Weights of a small GPT-style language model, trained from scratch on English Wikipedia.
Size: 10 layers, width 384, 3 heads of 128, MLP 1536 ReLU, vocabulary 15576, 24.1M parameters.
Architecture: LayerNorm before each block, learned positions, no biases in attention or MLP, tied embeddings.
Training: a variant of SOAP for these matrices, 1335M tokens, 5093 steps.
Each number is 500 + 25 x the weight over its row's rms, rounded and kept within 0 to 999. Layers, rows and columns count from 0. Numbers have three digits each. The size before them is the row's rms in percent of the matrix's.

# q: layer 5 attention query, 384x384, rms 0.116, rows 98-127, columns 288-383
# k: layer 5 attention key, 384x384, rms 0.12, rows 98-127, columns 288-383
# v: layer 5 attention value, 384x384, rms 0.117, rows 0-38, columns 288-383
# o: layer 5 attention output (transposed), 384x384, rms 0.104, rows 0-38, columns 288-383
q98 105:521479508481507582491459474514493513494504523482532491491466506524513471525465496499516477536495477548532498467474524532513522518500487520491473498509544490502522495503496469511488507487477485518515456508566504442478481510500515484472489504488485454464499539477511508489489478561490516513
k98 111:494522515508494507499479514533509513520458496528504461508540487498476509505497524477498433497458512518503522507514494528491518512557463535490497508468535500505533480524487455495510508457471473492508505548501504489461527458530504488463511479515475475493466531496548529494515465482496538511
q99 104:510498505467501549485520478501474512500544481531473527471484519499469501527451475470502505465474434481473520494487505536450465502527441504530552515508472497452487486508525523482481499487473496502496517479506474481511471490489540505488566512515496496518523556517493524532601492473478529503
k99 111:511504496467495466507493442503494472495548477544491516508485561460484524517484492472524528517516498520514526493515515525509502490510463476473540505499465540468495483483534482495480496560474477513557528502489485518461509520507550486520496524534499505505514516500545513547522524467511522542
q100 103:504510520498545513490513510508510494524503489528532507530523501470519518502495548481502474480509526484497525481477496458497490487458494499430476488544518514517485485483468530509556502531465515520488442475482546519470462546491531492503503517498503527508510516517506492447497513511485489564
k100 108:493492504497483502493559506480520466517515519499507490469553498479484497522461537465532524509519520504528465462469517462490535451449500476472503520543502549461508508500506537466526491513473500481535465488486500529469541534497541500504509551499493489496476496482499486474501485489515450515
q101 105:476486491480510502483487514512478533497506561526487543545509514484501516475514487518507502522495501485489510541487534488483483523520466506492495484531536462489505469521464483523537518517511484519527458461497526513512543470484467515486515487521497492453462491561489496466446523461510564525
k101 109:440473489514431497468477503504498504505509501543510534478502496461579482482475478498488487505513525549506504517499497481524471484509501493478478504517470492525521493501491509517520508510541481551509506497506450493519508491482467482500480476497503523466466479480470520487497503482520467490
q102 105:514505511506500494502527456505468498523479522427505501481477487531462506473473501539512492516448509513497509481500534508457498482485503482478502482550522528512476467496501512493498497492476511510533484471560533487481461517476539493512497483504551486526503512504515505537512512480510484534
k102 113:525502549522498521473443500499494488512529468488555518513506505541466486516447495523540486485464508490500495507509542515474537524475496477481466515526479515553495537469445493464502486497488511484529517470515529486497529502450525569528522445483503508499511515458511509533488522517565515497
q103 105:486503470528508459522527553520453497494452501530509490492505477501502484531488501483508517462477548492529501449527529465495500480478526490547470510542495501545477519461483489479504502575520441545532488486544507528490580479457500481501538496467499462511534506507448538504533507511509509503
k103 109:498472529546536497456502523507520509476472490569547519517505497523496491523505481515490492535492526522515496460464517523519505515461489502494464506556487461492492480485499478505480535524522497482481502532493475479433551502459527502518528524464505480516528460510473500458546475512474481499
q104 105:486573459507487506485500470493515568518523488497484527504499454548501490503503491460509480480487536512491488511496479477474474495500478552492508450487499512484507519487484492500523493540500460522484519486530463510518484483517517465519476540486558546530484507496486474492483517465469496494
k104 114:505580488454544498476516483507505584479524452499532500469500522523470495493531508504508521466545552517490485500457504445454512524525471488517514495532526503506511467453475511468480476474523471489478480506516465533451447514516506477474455548488495567528491504490460473469498522483540488498
q105 100:483509532502494504479483508475506495500489493488469519487534514484518525451477521495502497512495471550508508433441570515547485564503513490507531528590508493472485505483503509501488507508487538456472498501477522491481508483487461526446511504449514498517508517482513469510476499536517513493
k105 103:491502521483462499481494443498518507543481543508518517483497457531503527479497496475478496516476482499483507487501510524465519497475492493521517481549514493491467486476538475546488513536452510508466485537523477541478446533501489498461505471489498475512454468462530500476502525521512479471
q106 103:525513514526491510451530549482521485494564507532552481502522476521521509444494488465489477514503529467518464505499523536494518498434517530517504456498487464499538468528488492447495479450468499515504482525544481504529540494481480485474483504456501486468473503499495537482464481483494476480
k106 106:508548493506486486507504508501511511488520478483492523504509533487510489490520490504464484477526522492482509445494487573505503486488497529504523454474528493488519456491520466467526442475470516498546519506485493547506558462526466499482459522477491523485526491488468520470483518505463527491
q107 102:494503496474540480496499542488519484493505519511502503547473553487482474468524501530493507484522499461504513480505480473486517483503491438495536521508488479511476500512536455481476518509537582510495510496519499487507476459498564502488497513496508491491473482529501512493544516479508536522
k107 111:502527498507491492515518568437514482516502537542521506540473520511523480508507485530491492520503505467541472496473463494487506500487525498492545529520476514532473506504478536513463503542498526544499471503547452483532516488486465487465559489498508502510501518503516498499518454444501487505
q108 101:494514483512474524504491532502481493503525522486421465443497490522539499473505527529513460508543475502517502494472465535515484494493465453507511495530501522544448480512528519520457483472497504504485451537487544517490491574504496523511501435528516462518472482522492522455526501518528500497
k108 108:502485554496468490526553508476508439492494518484467464535491474508498487492510511516472520487524477499548471527510506516536487490490477485476536524517478469545457522506513505495458516471509510498480482519480499468460499522446528501486461457520518470504449484459504472478504535474492551526
q109 107:466522478520494452520459469492514466492461472489543528510495482479504495526511527490477478468508504495508488492502480472542470450455433506498511528518490544471506532503533531458494529516482552487487461500520494467495500478503518476508490481484499490512511441526515526491537522526506552486
k109 112:501520532494484477485486518476503509458484483508527508478438514503500494485521537542513479515481486515473507492524496455518464476489496467515497480434533524478486514458528487475522512494508503500496580492510551482533481506518480497470479521519542511502450483476515487495515518534527548484
q110 106:518549463473487486499472495532491539518500508503536486467525442517509496487515490495503544459510497515541534518483545488458470516446507433493535482482487486507524497492542498548476523487482525549493483508505484457485463482511496506488551492509496525449498504484508463473508478476486473462
k110 112:522553492462499491491499482528544530491531512503541452473483461489476514493510508497498472491493491478522488481493536495489485512501523470485483455449488442460528514519554578533507562526489505455517526513521484498487488495492493516483563496477483516490513516489525501487527451520487521480
q111 101:504508486494550517536500480470468474467498488445505488539470478464517449501479481523499477567531479462508484520522512460483520497478533462536527522519442486502493515512518477531503515428475480476525520480526447519497532510510507532446487470529488516545481549529526496495516486512542458496
k111 110:512466485501479532523494470495503498476506483494476499514441464513500497504484492469470504537522468511483470512526498480503487441544542482508492503524494488532556492509510482518475515481509476446533503475540458523501471470485512536477557465548521502498518483464554510473525467513559461486
q112 100:515504504471467513518518528496557498514504480511498502530525510533519468487531485448474483515507506525509525512536517487521551452490555521460522527514502479474528461496469549523505498491526508446460523540502516535487475446439446506486509505530457556503504497516526541503470534499538489435
k112 108:524507554517472490540545495510555462544489544505506504509504480502485466494495439466531536501548503530527479495546541474497526497475492544512487455497489528503530480493540506515506452506494527484487525520500503529450493499500481512465515489453491528509501508486486558477462492502527533493
q113 105:467512518505473506511510523500509493456497486531467540495485501496488469527494465468470511515483502481527495531502489490532496521544505492476516504515470525540505508511557504503531502478517476483450481514503532483540521519491528483497502513503504532517501495545533502430552470473478484484
k113 106:513498514476501501505493513457447566456503474462495502481520521501485518493525509498455474526498507492541514542473487526481463499531511490502518516477470500562514493476534511511497513537517482488532488487504448524507519454507495475471497491465483513488504521526524512510494488528462443478
q114 105:468517474505464500477491511453500528473527519506520442559512500475481457480488461510474459454481526533484509488513506521498499536524494527509461552456495500499504463493468490493487549530493509493446523488490491504529477518510489511476498487484453481487512516500464499518532478531555491477
k114 106:431489521517454471498534458498471463513476517530499501509532474497517522512534522527503459503509472504460539481498504453511514507486487531524467512472487526488516498493531496499507574566478516504498504439518449506593515489520512532464522526499471464470498516539505524496529535501495485496
q115 105:504497501488489459465535520528523519503545528550518490508493477516473498498531518567487540520528510508529510503478515469533504477496495529515525471516432551506467465487494494504530486461497513497507475494481498486521507454460503514530517536512523478501541475523488481522510478473505536461
k115 112:505475534471481485472510556526487533479479501480510516504479432540499470487496508535508549487492534487552520477461517528516507516493499506488531477503477501473442495457507494510516516533464492500509536500575516468512470479510488490515495520502525508465516489538468488574489429455484490490
q116 104:494464488506489485509493519467490474518499527512545489484488517474517554473541498497470514533483488469542440524498467506477495536526483454506508544503533477485442471527471496430489533525530487474492503455480496511487466499496539528467502460489552514537442530528537504464521447514471538508
k116 111:479471485513448504494540534535473524498490471494529490494508506472487551474527507485499470488498503472517492552487562529446484523495493444512490489503472540489457462508489480474479519476520492465545524475509483491477493544531480527457510473495544515474470536486500523452528520499485521519
q117 103:519523499482475516563518498497512521480527468483547538525517517460497515454504522527486468530497504526483478491474497486499471500518464540533472505505552455505511527531549501504472553465492500474537544492521497526476562500511477499511463489509482486505495461507464486492530512473503477522
k117 110:470503477516469484501479529483499524488542489491517521493558510489513495444483545484447499520489476520478481533446490504465508478531447529521475482501498521505508548493518484538492508519488543491552533474497513528478534468481522504509493499551480494526510464499492525508493506445498480541
q118 109:512512492527505476539523501518497544509503501477521459463488556503506484468500503492504470459534499513521535483515489495490499525503495550476478531562530487484497479465529481477477490509529494498483516547497493447502526509512473509544487487509495525476480547455514514516514520534441506523
k118 112:514524527492528513482506473529480530485491433522464480542508487475487471503494489484492498431546458519500518484530475507512481514521477508501480492519553531448452485497534515500508474507489499442510490524479479447494503492520484514553505495471482510487492467485490523513491509480488514520
q119 101:482530484476549509488518531518502489510494488430504506518474476551532534536508505528476508520488490512521509545475536514528452461507547509495515494547515503507464497521490516452458508463455491544527538532476486516497511513454514508452472523448446492498449511522498514486504514510465503514
k119 105:521466474522511483485514543520515522535519465508509473514474461483545509496464497511503508497523492548451458521438509495528490483478462526498474492499505498469470517531518458508493499509542500518503524520458496502492497479496509504483484539466491541484483513527498551484515477494512466463
q120 101:525507593521526482517483454515494484465498513535487517541449526556520470524516500492525433519457478519529506493527470530497483490493510453524446487484476503513545503532471454559535522479464498514474521521465524460479472540493463471515529526484515478512521471499503500471501502477521472506
k120 110:508476530479505529527505483514509501507474516548483496516454510506496497501544504498494475491492489519476498494527485503519524507487502518540468499475534492516566511478489503517531504489514476490525473531519445485530507504481474503509516470491454493531497491488495499482507516431517474493
q121 104:473482481492534504532498513508516521480508521495493493501516436485542504502492505494499501525518444540507482502495478486528479497486457527509505521528468532503497486522564507506469488499513475486542509490527500512475476526551527519536545445518463500494542493489464490483505480495495500477
k121 107:504504468509522503510504476535473506512512494502473506535520497531509511508487521488485496514498458514492473480519512523525452455495507516474462498525468528504513471467480520502488456498492495520523455486482514511509444520568514549519460482488495489456514492497476505467498488507495511461
q122 102:477506537500527448498482477475466483536507485511510464514508501549473510512478545524521456447546487496525520520488479548504527496497491495562499534509488531501497529549497503544494477537503500492469531512530507485535481498521521537485482492535485509477468511475516477476532511461504499490
k122 108:502531532496520523468522481420508472508518493509502503510503471543466494494534491534542484469519446527509524509487500478485482472515500493525500528507480507536485511494503531530524530474533488524498477541481512520545510527510518492518456484529471522492472451480496448481504508465509510519
q123 105:508518548512460514491506487528492488485516491565510552501467492539506496504480476444485472514563504473487487483497520486458532504501520516514516477513488541432455498487485457463484517504566507516506553493500473496488466538485501498455508470527529469524543510532503537494488484499533538490
k123 104:476512455537474543521514459515533518499535523555526552491485462472521485500522522472515526480526476489493495497520512503531517519494513493480496458457533531491463472505505496491503503530498483517465491524506496494497499502487517559497476470537510517463511465515455493516483493455515467459
q124 103:456522432488512480503537500523497510511481507504503517541472527522521476457539456459488528485473460479506491506489523479478473525522546472530514531520541488496471507481495484508490459494505484485506502490508519498465525466488490448518495547523500522540530529534533439466482467512541505507
k124 107:495464500513500473501479545480485476466511512450463528537507538515537504471483468498434505520496464515497484489516511498490480525491510517522487476499522461510496515507491539503465495501471477529509513456485514508479570509496503462454502490568466499489541486493506471554491459491529538464
q125 107:503524511461495498473506495534508456530505499527519524464531491473488517483489494497520524498511528489480533510449465483494467479546469504516464505495521497483536502529520521491515519502543486505510465505469517450473476493471495535511489447483514482544486484483485481520516458516479516473
k125 112:503510502500529485525543488507524503503511477537506510488532487467516538482498486489514502474507505487437474509466451524484483493542452488529470500486493473527471516510507506519548490454458489493449501530499484477505525502511481517512494537479548513540522489492461509513503455486453487509
q126 103:518483476484422537537532462499522494504481512497481532530476502492519486530497542512491537485473489500486550485477535465474488463512488489528487520514495484502493473502498480510506495540500506507520496528486509496562466477523518519499526499498473562482499471531513515465441466529493531480
k126 112:507478519477477536511500498520501485518519487461510522498458489472487481460460540486483490471530504505492515514505526496516533479492529499468412490514509475459513522511492518487492536533515504441487479520510543524518470514512535517506526483556487514500469466528494500459474469496470472536
q127 102:545490447514489526501467495463462494494513514495544483466507477515481481468533538490500497499510503499451514462489514512514479483483553486540536516508489455538497530464463497468492511508509498528542535483489518513497526529511549505467416530548510488498514514496513541454517512468450514483
k127 112:533499541465524496546532499470488484472484528503584496494480494547491464489512571505485490487515513506469496483490494506474452512503534511516515513476477462501520493494507483508485461509491502529528502469465525489524547532502483506516522482495504457471434513487498543477501494483494529474
v0 104:480514491495452463526511535509499476480488496545522484487488530473517511526510486556507488451469479489499517467490500508503505542509491560480524473482543493502534494506491477475487468522529458496477498485511452465520504527499485552506540485523509506470470494413509502493498528496502449503
o0 102:431504510509471477482459476514500495507512530517481544511500485534531471509523506533572514510484512531487480502476492491517513482475503471520470494471468494532518505525520501453509458480517521529472543473452448520495480517465495547489501505490543495509481480517483490514521530503465476508
v1 107:509542546543521490496571473511515515495453470500532465558471481458479499529523543508521481465496514498550533537482519482513486530492518470454486510524477515497490500451496529499484504513454503509471495476495533490499461472503514509485504486516508513473517531542515490458520497549481507550
o1 102:515490482465527454497516498511537517469498461490508523495488521522510501500467565478489482517487501520531479511490502502498503510499488480455500517480517532481574527539489466483544450547510498505503512450509493470538516491514541531455507488503481485509517503526487528483467485502500497489
v2 101:536492491503492508500515467522453501497548542503520504478449479502485465521529491502554483490508504549513491527498470554498465484481518492538527490466474471533518491517500505512557510551512510496531485514517488482461487536499506507498507498550497515509480525514481515463456486493506498578
o2 102:542521493501491485500486475510532501507462492566488506473507488566504510514516478504488470509474518495465484499530478511531505494505492514488514495489524472507475511543496512465505506445498459490520449510524488498461480508468511523475487518508502489508513491521535548518515476494503485517
v3 109:539540488452474519527532479504528452466489518479518505478525480491506471466530559524458489512497491451494472506484506495501528516481515462496518466474496473539539490517498564479520520484529490499474496528526512510498529441534441521505491516493478482509500444488519520492488483480475532521
o3 108:523504499441484517495468458493502498547480516449515516526523514466470493530497530520459468499491512507468509493495488479458481536488526568521499517530508476526529500478479516518474465502471465516507504514514488465507492508511509500488521507475491506506510524454477497502487477450512524520
v4 103:482502532474481494485554483508540499507476493519448461524527508502473515494498541483511451488524469467463516512483496461504463474487524506540513498458479523494477466508473517498495525541490492477511488456499453496482547482505465485489511480517498523474499502473501536493531504503494497506
o4 105:540495479509488485551539511533489500468490510498502509498515559541510568489494480549485547580519482485461504493489507529474495498521491512464550515489578472483460491526474506502490493504508473480504565486487495478509517481507483501495506484527482549525525505457505463520487481468484530488
v5 111:460512488522496479510440528532525478514523514493485439481502477479498501474503515499495480523463464476477570515522522463473502495506508503549442479499539485469497480498511499506524548496456488554503519511488473489480512453513521461484470469460492500497478508457489475540478489514508483515
o5 103:450496493504508489523535514517510491514490490488470528479478542462480497481493553518515477505536534430500501513502499521492507454521506455467522539462488564531501464452537461497533545475476508513475478504508467480493481520498507530505489549490493523539493493548525520499512488487526483509
v6 106:502502521450513491469446483512508491494512499518509517499509486490517488476487509539482497534505523522489494551474526522495456475473493482500505497503506515538542501522477479493518512557513490486471519508530519478501488464460470482488511501520517468496542500507558454499533459511490505467
o6 102:478468518516517495493515463472521475451500522496530503501490518527488491485505485509431498485516492519471516524449514491508514553481483483494489500470533467507537501540492509493493475546520518488510510520459521471492468551514528526506488474503458476489536528469516508498520534510524490505
v7 108:535495492498492505485521488538466465513493516560482488450495511510532488534517449458549578477572500485481479526479490477524474501481487512522491503484529472461491516512475465517499458496476495528520468516519496493493470536494485500485475513480543508503490512510562492501505438473463513485
o7 103:468486525487499484533518542499473466507538470494476497485513551493514520487489471528526503495498497472555489503449505474516460468494454473502525479525485489517526508480509494497470518532454490513506474492482489513502468479499542527514442477513511499531485491492491487490553516493493496492
v8 110:523534489516504497485477505515507487518510505504484564506493503495504501476494502522510495518442507525496468462516475480500485508511518493514468489472482481462521493510492501498529518448468485479527499514484491487504515487529495527505513480496520490507473506500509502510490483484467533528
o8 105:513537530465499489505495495521480467484530492471490522487512530476555461523453457500480487471501482492536504489525490491490534538474488538506523534499512474507543503536539489500455484481525519477499446456468438475512507496545491469477467508511531534446499520504491468505540513514480496521
v9 110:478493516545509490502518481502503514498455494536503460520509513477541491523490541536485483493491507510484462516500509496495537491471576493499504529497530428537475499475484497547470478494411527471496551519513501497528468514479468522512502444494503519521491527507525509537501497511488488471
o9 105:501493516559534506490511516497504517529533516470534498489485469498521513522521463510502477502504463447464475465470485514485498538479490472461484475518442507495461566472481509511504517499513479511515471471526474459486495484491488533512497542466449536503515503494544494484499491475513472471
v10 106:473480540503497487494489502504530482495471516522520483521455485466533497506493484502475520481519454508463519454517477554517457524533529520533512503494486490513499540510515539529485519513501486485479458495508520483467467520487465520505487480506529518508474517492455462482469512492455534526
o10 102:517500503562510522491463520519483556500522513480458487570478505472491474487504525476524502527487516518500469514548481464473482482478449519467524477496513508470447474536512500533534511528509481487507510527478474491512500552549511507487541568524482490493511491511515460539498488446454478468
v11 110:500561475507462507521510470499475506475525479483484477519510500499535491464520455547540475431487502505531468511543481501512507484499526508553486490505469445580499536493477512505500519427502486498520473471489493510483491542519504481508517479541545478480506504521514498504556518553502493533
o11 104:493482492494502490478528494508525515486497514534493500475481481525501488508550501507499455512511514514445488511523538476475472507485522487494494462510523541527491529497470446530483515461555520474502506506427508489508519479489482507494519518460492488508467499502502490525503454532460546496
v12 102:511489516512472527492493531487517525522528482587466502482500471530490517507489493470531495524505478499491476510506489470490452505517525438506458504520502534442509517514502525548543510492491495498479499500503516485554480509470427511505464511506493484505468485510497524500511478486502456516
o12 098:486502482491525513501502481517476545519535513525507520494467484507518508514527455469463503512499489543514480506514498507492472479483542507515489526449456457498463499544490498501492474487490456505490540518502494429529521462508485503502487513523502468500466502477520488466542444473486484491
v13 096:491544517472518508527528437514496495518518516508470479485508470525423474506478513506537455512521500528500539486505519510489438481512487482519512485500488504530443508503495526504466550458512499456481492508488479472478543477457535520534516489509513504521498471495461480511505532511489523535
o13 097:487494484451484489501520432533490506540510523485541486505419516500510486504515472490469489508473526520493457493523505490522514541524500468489517521493521477533539519480499505472502488526468479536487516502509527516519489562475508450511508447502452475493511514523521466523500492483480515498
v14 105:522491502488489476506538477466525452519505539497533484536515530490499528585480520481499515492450509530524481501486515487510539492514472546499541538516471508534497455510489495548512470518492503479535482480539477509485527529510518517545505483524477524491462496528483501536486469529495499468
o14 100:504507479543470472479525495502531491537523495472480494469490482579529502518500503493508503488458487527505445546471503469501506509505529474523508497519493469517513494510488507533493493479505538468466485479497493482499539525498479522555508518493509513490503478527534469491488489526497442514
v15 112:453508512503471462486520479515510504522494506505500536531471520522489517524557483504508494569492456547492502522514504491487503491461481490513519559539491482539446492484480506477514509537487500528505519491528511474488525470485502524511517509454534514453485524507519519495513513476553512471
o15 104:465532511518511503490547485480522513469451467524530483485527521481514450495494505484490506427472446499535494497497495523540504477502478508502513487518449494506497508490469525494501522500467457531489513532507446499473524500451481492494543522538450536521504498502514504504506510501515523535
v16 111:493546507518503533472471488513506533512470481476512522471516491516492496497500472506511460512481490554515486516515517518495558535442482542531522492492480483484533518512493511464519520503490482518475514522486494514480511533462495490499475503520540441496457517504464537531496498481503487503
o16 104:520523481501479475477541501524472507483518476502525480471523464489476514510465496477488486483491507517494499414486491515560524533489504498503535527502515541532500486554514527523558484506503485444456503493490450503535515480452480515525458499525494466478505525507518523520537461534495487501
v17 114:506512473515465486508458535473502525521497519486505484464509496470524498479483518517496459494502490503517488520517521498504500465476509519500520501502512526514492570501458494530502519481506556537532517494539558534473564482490512520519547483472480482482505533543499511524519509509448508539
o17 103:536433492496517518534507490539554477483486474500515491488498505543500477481510463516557466513453455494506531494512473511505504499476495464494477507486486535538558487511430498561521477505477512489485513510475532506480517472512495489497475447481477504517527508465470481475510470508516537474
v18 104:510513549470501492513479501479482498510467511525518561471477494548511536507508488462464504491528545511499492533489500477490515515531498490518481521457490508490491543475504513472531494487535530541467457487508511488438497488494438514507521534483488474462497540469467470534492518491522468562
o18 100:487495490461514492503523506519505469478474525517544486523462506500520534533507514477526450505447439485468525490449476471482529544559474528520491514470474456519471520516473532516485513480466485539512484485526508502538531487550529507487497498470476471506454480505509490514542469539484513479
v19 109:480478497483482507557558480510510488506486473463502500496498456447518542562516502497487546527580518550509497482495476476482522514461474531468499520427490528517482458484494503529470498503476503463493471494525535472530522485569496477534456506455528470491471453489484517519509483522477526528
o19 103:483480517463498511555499495475486477526509536510459492468497527503477529514502485508475484522501520504488547516488522496501501490449503499510498462523481506463464515508553529474544498503466467533492521502511486500491468553479445488496489497449528504540543498518508507502509512481487494495
v20 108:515517544517476531494495461499522494536554499476486519506546540482526495502488493482511511516490501487516519505524488530484460459501528496469482477482508494516521504476485514511536513524511469509465523509495549456454447528451467518487521474506538449468485464554497489517493490526494495571
o20 104:526519456509498494472490493486496491446479487510458546502481503484494495522496489503511489509466524529525526428431482503504449488478523534563500465503499520502538477521443560498514518522460533487462509550510510524523492545480527504503496512469511530535496493519543490509514461508513509526
v21 109:484490483480522507531519497512528510463512501456508477518548492517524528479481559487524475498487495456491540499508514476539445516540502507487485493482541533469507478529478538494499456503501527552509481501519480497480502507490535518472491482474524514526549549443502500494508508484469464476
o21 102:525509514485494521493520498464470480476523496466517483490476479494524483483540524562467508493518540481522489445494487494469512492498481461510493479505510501533487505522532518476538505465446459517465435519519492527458508485495495469481486500521485501516489529525474526520495523486485505469
v22 110:532538448571481489446478465520494521502517488476503573516481526527488507473500531516484470464502555532507457492539507536481491528512540486483490518495494478535506491514495516533443483500467495518479494498522509471528501509453484496508493497506535534478507486449456510539511507466542526482
o22 103:508495479536538485492553498504481503478537488506505463484472473516495518546511507509495491487495492516469453529481515507542503478525499519472500486497473518484537473513485516492496495481487488483481542497571499508485485503486523459496512480467532507550485503469510490535505487509501499449
v23 105:532492481485491531530503501586481512505464450505481519532487537524480503527467454554503487494499510466440470466513549558526509488530507497467507501516521547498460517534476493524474533499486525508464474490520469531500508538500508492454476504505491511470514506523507495508496478520502475524
o23 102:547462506534547497522526480489495473497498473478455511542539474489486513510501495478498531506557532474488499503464494489565508479455524492475470517501514490493514497506519489474519553518478485506476514530463476513481485510505506468523494460515514533550480525497492496509520500497522504457
v24 110:476508535515536488518524498496512490439503503540513496520517465493496468562451501501506547526460430505506499471499489502536502492498505518538525491499479509525486544533527496483502485511485535511458498493463513524495506491554551526472531496496513478482538485517507515526528462496521500492
o24 103:452518492486500516492496527507503514460513533497470472502500509500506482493503515500515443496505508499554469533500478515501537545474540459477494499533547466474454521505500500464554501437530527478486518556482474537460474526510495502518507486460516480487475478522506461459495471471490538518
v25 101:544537454487479534530496499470522484487502515540502494512493477489516500476505511471468510502518509532478460473530465461485478523469571574517508496468485525496480507496519496496546504508529524503496544489528510495512473518455497506481548529508487511507506513497551515454520492479486535487
o25 100:500512484477495505475529530521534510508465496537555542530534519504494481522497510527488505530503491482490506493516507503453481499520459460514473493489482457492535474491473544537508524502455503504474521505486479479473483498480489481493523484515535518537509529557496559507489476505494511475
v26 109:485499488576484501472503530493445529501447477481488490468480537489477502490470538492501500487485521495530528475505505526547532492479499484512462494511482498532499523488450505491497475504510501495494512489479484494487497451534453488487490505500446476473491517530508463514528539486516459518
o26 105:513494492474463492492534498471495493512510465524517460514489478498478478495530505462516524521500486471482500507471495526513529481510497527465465500519466500496517514490514519467504493529543511507471478490494486484497487485507460500514506524492490500514496509511519543553526500471487500505
v27 102:522510536506514519518478482525534541501468476489530506497490498483513489531512475563531493480488497525529510443520497502441474505529499524505478506495577446531484487517493511461467473538489511512487497514501507549452511474546500480510528516549506489488490475514532497495489470512552502468
o27 098:524495471491537497464540528516508536515528507501466514515490520506495522529461500542486551505493503480503560528504496510495477490513513454510500491491464480514488537456504500484538530506515496531481516487486493513497543463529499519502488507493493423505522549483498535515492528503475512490
v28 108:524516490503542480499470478491549507504490511518425527510519515506471526511496525504493504504535523529492497459480489510498484468484492516419507494499514493454496472453500455476505497465484486457501464483485498482525503494499539534512455520527530513499514494506460456507482487511496511499
o28 104:457499488512539503511522447492492492507505505540532491470498497457491501488480481506531567487484504507494506469513486519478507493492515525496519522519516512495553504476490496534487485549548495503494496519513473480497474500520496504483470510490517478540512493504518500505524508509506543512
v29 106:504534508480485472486515495454465490513424486491493480531517563505507478487552531532524555519521536512470511466475546488541483499518491442537462506502490495504472503502530488453496470503496551513458534509494495474508507479483474532473530466484462495474528477496477486483562505528501479496
o29 108:505499516464502499480484533515500492515499536497484511486499484478521461521496511460482485534527533487521500473505500524478508500492500506491476498495497483504460441517495463499473458495510479487543539451545523468495514499494530458478468474496499506513492516504528544517482491492481464501
v30 110:476490486498469516495534515561538538464500487520529508480534461451465463544501501512478467482497556543497480499502561450510483538477528503506505509553465467528509495551509539455513472465537497509476501526497473525505501496483541506521511494511488547432511523451540495478510519507563492533
o30 102:462518524535509500499511553464501490497518486560523488479479496463542515510494486528522484497494477525478517511516487492475497541476465502507478540484498499498492532490526509478467518515538523495470491488537495467490451494520502488448504475481531464507489477505507551540512506516537502499
v31 105:511515555528502508483491543460467483497464529467456525508501469501484458535465497534541496499510536472492545487509512552507463528497497462501509530480476506484465494570521514503482520520524478473487509513564487511470467495494497460446479529468505535518499447470481546467450472512506505501
o31 101:478506482498480512468505481491536487503547519483516480511523452478466493528541500470542550472481473489495514487506517493491453525473535511531492494548492519505519479547528535474499529505471459474511455473517482506476529502537513494510520497511497501501501546486527506510495499519521481467
v32 109:494498524489532473450477470496502498512490518495502516486510504516482494500513517487465475470470515478455503483464489494480507514503508507503515518532514489479505557498516509508503493503481512496529547498546556543491485515511515475488479525508485496501516491539493485502517396492463572539
o32 101:512457484457539524541490500539549497506513489488519510505506479519526482500477513563506467449483494517471486521513492504481496499535541488493549462468553463443562522490510526508525492473484547464470473487471497486486447491512494484527485502464505463492534445461529526514487544523498468500
v33 104:480510516498437525480494492538496499521491466527503512530493496528519484495491526455486504494508537489502508492503519519507477481526499494546519498501509493478500495480501519485512461502504462537515507485489483522451483509502507530536482510488533508511460521493500511513515458518499503468
o33 102:496519515507492492477500499521527523479445496530501501475478512480488476522538451503538570496506520493452485488483452526472531508508529479520476513513453493501498460438496511546475478463509497495484475516459515496517504529519525488543539492504510528520504514544472489496550553495524502506
v34 115:501536459492486513467501500516516482503491535499526491482511529507494509530544504507489458517512493510495467531484482513496487478502482559529441474476491485511500551482509484447494485508517516464537469510449484486474473537514466486469534504490542480493509490500498469496466527538510494497
o34 107:541522489514482466501525513511478492433542453499521532506507504443507502539492482467521549473520483466510495514545476509480484508543508537514490499494483482531485534509491541496510510502474479473413505466459516503530502505513489497494508490460539519518493498522515499490505506533493517530
v35 107:493495497530481488477431482514471515468474505480547501484498515514453476534479461452497514548509471487513504515492510489528521546463513488485513510464502519505493497490492512481501477463532475530523503535528512482509513552518495493512455510503489477476536467474502523494509519531487484491
o35 101:525479484507481527508498522506485511512550484533481526473522514476493541488496517462511505488468477524480541533503498453500467462476504494510564540498509473530530482489456476509541465491481526510518501469519540519489514462514525509498497496509482529505484477509476517453507524527498477514
v36 106:494486531481497517433490476498508482495508478496483511488469491510507480499526550517507536469505474454518482494489497490501505513463454500481508490529480517507500527473473535496520504501509513457499481492552482518520459526470482454505506525487482513503502510507512469509500506495499527482
o36 106:489466493489466481538496464497455497520491544512487476450560475483557502486520481491449512495504496536502518545531452493481443507494537493512507491497493502539497497488524481473513522512496499459457474515489537543488499506452513500476530520510475489494474478505499490466470491488512499462
v37 106:522487553507483494490480491481474470541497472513464499537486512509454539503478510481474479489520530486514518496545484544506524447509507519537491485497558524489526507498516527488510483506549518510497507472497502463437494503520541524499476492477519446524540560462546486497518512474508547486
o37 107:485404524499512501508523525532480484476520521466480468436565495511516493502464466468499490532507529493510526499508525496510500500496513489490482419483492504551525537462502507544486533489497475511541495516537504513503541505476536550479498495526520486509478542518485490550471527482522478488
v38 111:510511455481510540515506519518552507477486498505444522519515521530530525568481489464530488469460516522459557471521483487513537466501538450514523543524498509493489485505539473500488480541482495448499543473503472497482471462518481477500515540487507520453499490532497515530491548494556482499
o38 105:494497528528474493484549523496485499508533502518529540525522506526444480519553466522464473469487483495507493492493436514540496519487475512493464480500489475484530483475536463509494488521429520476524493519503529578558543506461513495529517501522516528486425513530495550510510498465499495537